Weights of a small GPT-style language model, trained from scratch on English Wikipedia.
Size: 8 layers, width 128, 2 heads of 64, vocabulary 2048, 1.77M parameters.
Architecture: rotary positions, attention and MLP in parallel.
Training: a variant of Muon for these matrices, 6214 steps.
Each number is 500 + 50 x the weight over its row's rms, rounded and kept within 0 to 999. Layers, rows and columns count from 0. Numbers have three digits each. The size before them is the row's rms in percent of the matrix's.

# layer 3 MLP up, 320x128, rms 0.123, rows 143-185, columns 64-127
111:432468516373456485537492517468441441431563499557376568423503449587592593461429472496435580483569486458483545586443551491435506481518429552534457518547597500528469514472454503454541519452492570
091:517566481493478458464492540508472453398506597419470470426460496496516531390472545483511515524563528426407483515449455421476406482390620506478517533487492606494431511483518584547522573513534401
082:470562526393463557530500401499507518522556527573570516494505442542551517562513532516449489483525621586589529512526402533504460498524562533505468484470607404545588436473456323543548441537509496
103:513542503541397453470582442461537438501504520510606513504451483437480476556484445466525483530442421487513542461432445487533555483488526450564476522514453563656449465604499488485584480517564424
083:517475559417533453456439530571431491444582498435495526505495435505548563479494521517532494596520488456560511499477450419575496526400405471566508476499480453544545522557510435542514559482448488
101:431467465575631550559427532487524474612482565522596412500483460522581495481549515525518542528438524511605438515570491425500545523533470531487485486449472491531490499489476493392444436519477512
101:479404487508483531500552481559591513482483482559515446567485441399533505514425414509523557475470448535548456586474528550451432482534442493529517584537482457537498582548474559455583496416460469
101:511510443557450598537404591544538542495549532513563415508468476493499484518546514478352562491514568448595505454481470448429447465411478460550474474445487548517506505496465460499528502547496448
096:503502538520462478519457442548400494460444526490527518502497585554597473464554489528476560415501490560520581470497538471510458579528457534558508538566543498539593435541499480486514577474570477
103:499564553463431522451488481490591485481479597419489542574477497464568470507557573500526598454464568518462437400464476482604632542483527478564484537545449519547589429473495482388569421559519567
099:465568516379534614528507449536383542481481543565462520456544531646585493446519467582508453471482508547522448461597493518469399490492458429537437499518495486481524538581520384476494564503502512
097:424553507436527434505486584504486533452455412477495442482454521608498543504495405546449525567425459501528515470483460429498561533443464515593524481348565434489528534448348492455556521533514513
115:587499456451433462588532495477462551488491480438539508500511425429506511506475423491555453522503484463461542585523422556524525482485467566515484527418523559487548527528486425484397548545562540
091:495478483498486439435567459533522490480443424560522473543476476452487541496450525478497585469513554494572496537454459520550487580498463490476469427450434498399500507497439535413484402448554415
102:486518482526580627480419519527494469491477508506543491502444592551524523464394491571508412564508462386510431507472511544541517518436538547509463456516597429480488529502599401568557504566529519
105:468455537505509509481490423589473438483538525544565477577554474474592502509461535459435557406485570513469455480451480413498513500487425457478533478575573452447514485457528465482483541444546464
095:391473517537446423484440527579538425484462470433455467474522446535563454433554525572392556500480468426576543447466541488527386509566606474520497411534565511515444452478494517490492429514480497
085:439559472579533477514558454496478506489434504516478541443483506469570578431469481586478482469551544541492466488457510476618513602507562527460490531491465442401452518495620519508438540437528503
097:474461420405431523453482530472549529473543463449485526401474492556502440438618540531445472440472492557481499512452574444550504636527487548443478432553550466473535543530413462483564584483467529
115:413495416517577572476539465530601547538467454434610438583509461453480482326517444509533506427431525512484512468549519437555668534504499432460566464479462499493471482458481444534455458443496501
108:538408517539535514478528491448547493424409480429472477532565468481512491468469558543451506539463536505464530434469462471606421469561411562521548438474541499481613586515457484452500540470484543
102:509523610512526439545532460531456427507498531412497511497517497453567549437540543492406495446564561519545539445467525401474481463504587543517572525474465588394481481523531530502487518443467465
114:559542523518540430491572499451481480413458393553525464487488663459472462441485490639484509425538530504573541481520471358495454507493537513559552513522493538508443524463566440379449456427543439
107:518519522527479543495541483456496596453585545513539430448418539500526477591485521645577475415529622540533507439447433415594525529551561409494475574531550413516535479447461531427488533530496525
106:552506476541449500514456547470476511556592528508569518460553472444522527592398503489514464494527475432522551457553458604457427484472444385398543453562484523539560467441504524504487435551486555
083:510509476422529561601587535475519520461527417389531467514567456481477549484546503509442562441387540565466445536515604497573523503484568503458508446498538477477524509513521560482464432510571486
089:517581458529478491468444524486491469488505537511483510478508532465567461574540564465577473507504463530497562502449494418481521497445506493355517426514562506411416560464475509515432553398566512
087:582570390493500442529411566542549669443502496486464445541581500512566421477473533529441551453630530529529517543517502498505485458459478537403488467535545451458494405452504504506502551589550546
111:464504437501448518526496485454472497450456473479492520531478541469474523443482549520502410555517471532447579551576481547553556473499481524505449544425578505439515474486477406490615490470508554
098:532472537462616553429497476427549450451491531549531496582532506436462433545445500536489465549489487563488577637499454469496570521463421504530537457534486471576488538491479458413416456562527455
087:439480507574506504534540577465443520486488560478599453514450465498453574495444511393544497449584456504565442520500553553527503426500510489620433478496497469544524452596472502483468543365417512
091:471524502427515546564457488522522562422505463455508536488514451584506481522492583508444483510498388475534534548476426467476531518520491447500456476544452433498503536565581546559412510498515402
106:535457437498531480547524486503497535552547543512511430541518582435598451539508532488496489494458526615540592507492565537476515496496436435526661564514460587462493550463468449532563476610490493
095:547510602432488453489555575446511512571582464501476465470455485440483452562431533545580481496565567449573503511536583420489442396555441532434504629527558585505487440570482480519504524521506535
087:463544511447528475484509506463589532594534492510570512490484505433503480430597462596402463479532391431477497540549511469445495450403448652532484468483501545425561617498505505524533499459553450
109:522477541578433438444572429440471550403472443443429511492452459579444524461480470589521512630567569505490500472466454445484481516504510490561471560493491448539506532552508483586592509501532502
113:465499545549517380473503532496579501469534459504522526556485514393429461442523521522491494525431484583516499490486523573483500431514429485508530417501497421502485501530540556507505487441500601
108:400545423558487526540393558543524435549510484436522547554526466590589520478454472435574495458477570474448495513551549455505519476469515483507484483553505376443482478527473553551584470502506581
102:571431427507481491457495521505460472522517530479606443447483490579506605501484492522532491466539524441391600443421410377500538607430615493488440524371509527501511523408462585576462486532450506
082:381440441509478553490513514553456544526450502489586537517519551480454502499482592433518470533535479420505429535530465551467401541557450489595534511593449417457468556569430544534438539530536484
102:437457526458410553531496494525503474487528496559446460502526495501476475489478463435464504453469537487422545488452445529497467537531579504564439436475471547497538571458421445472487526497506588
101:520566617459506420509556540460406473519528503451626424586488499468527566571588556526495481533439492544446564455507583511533584551404530508511481554514442366531497444520546495495421488536518452
113:390477544436580464501533463476505492553467545571454532481450546629469498575443498568483510517461501570488581546618543513443529556484541473401443502469467506440496529542369451501551513526557513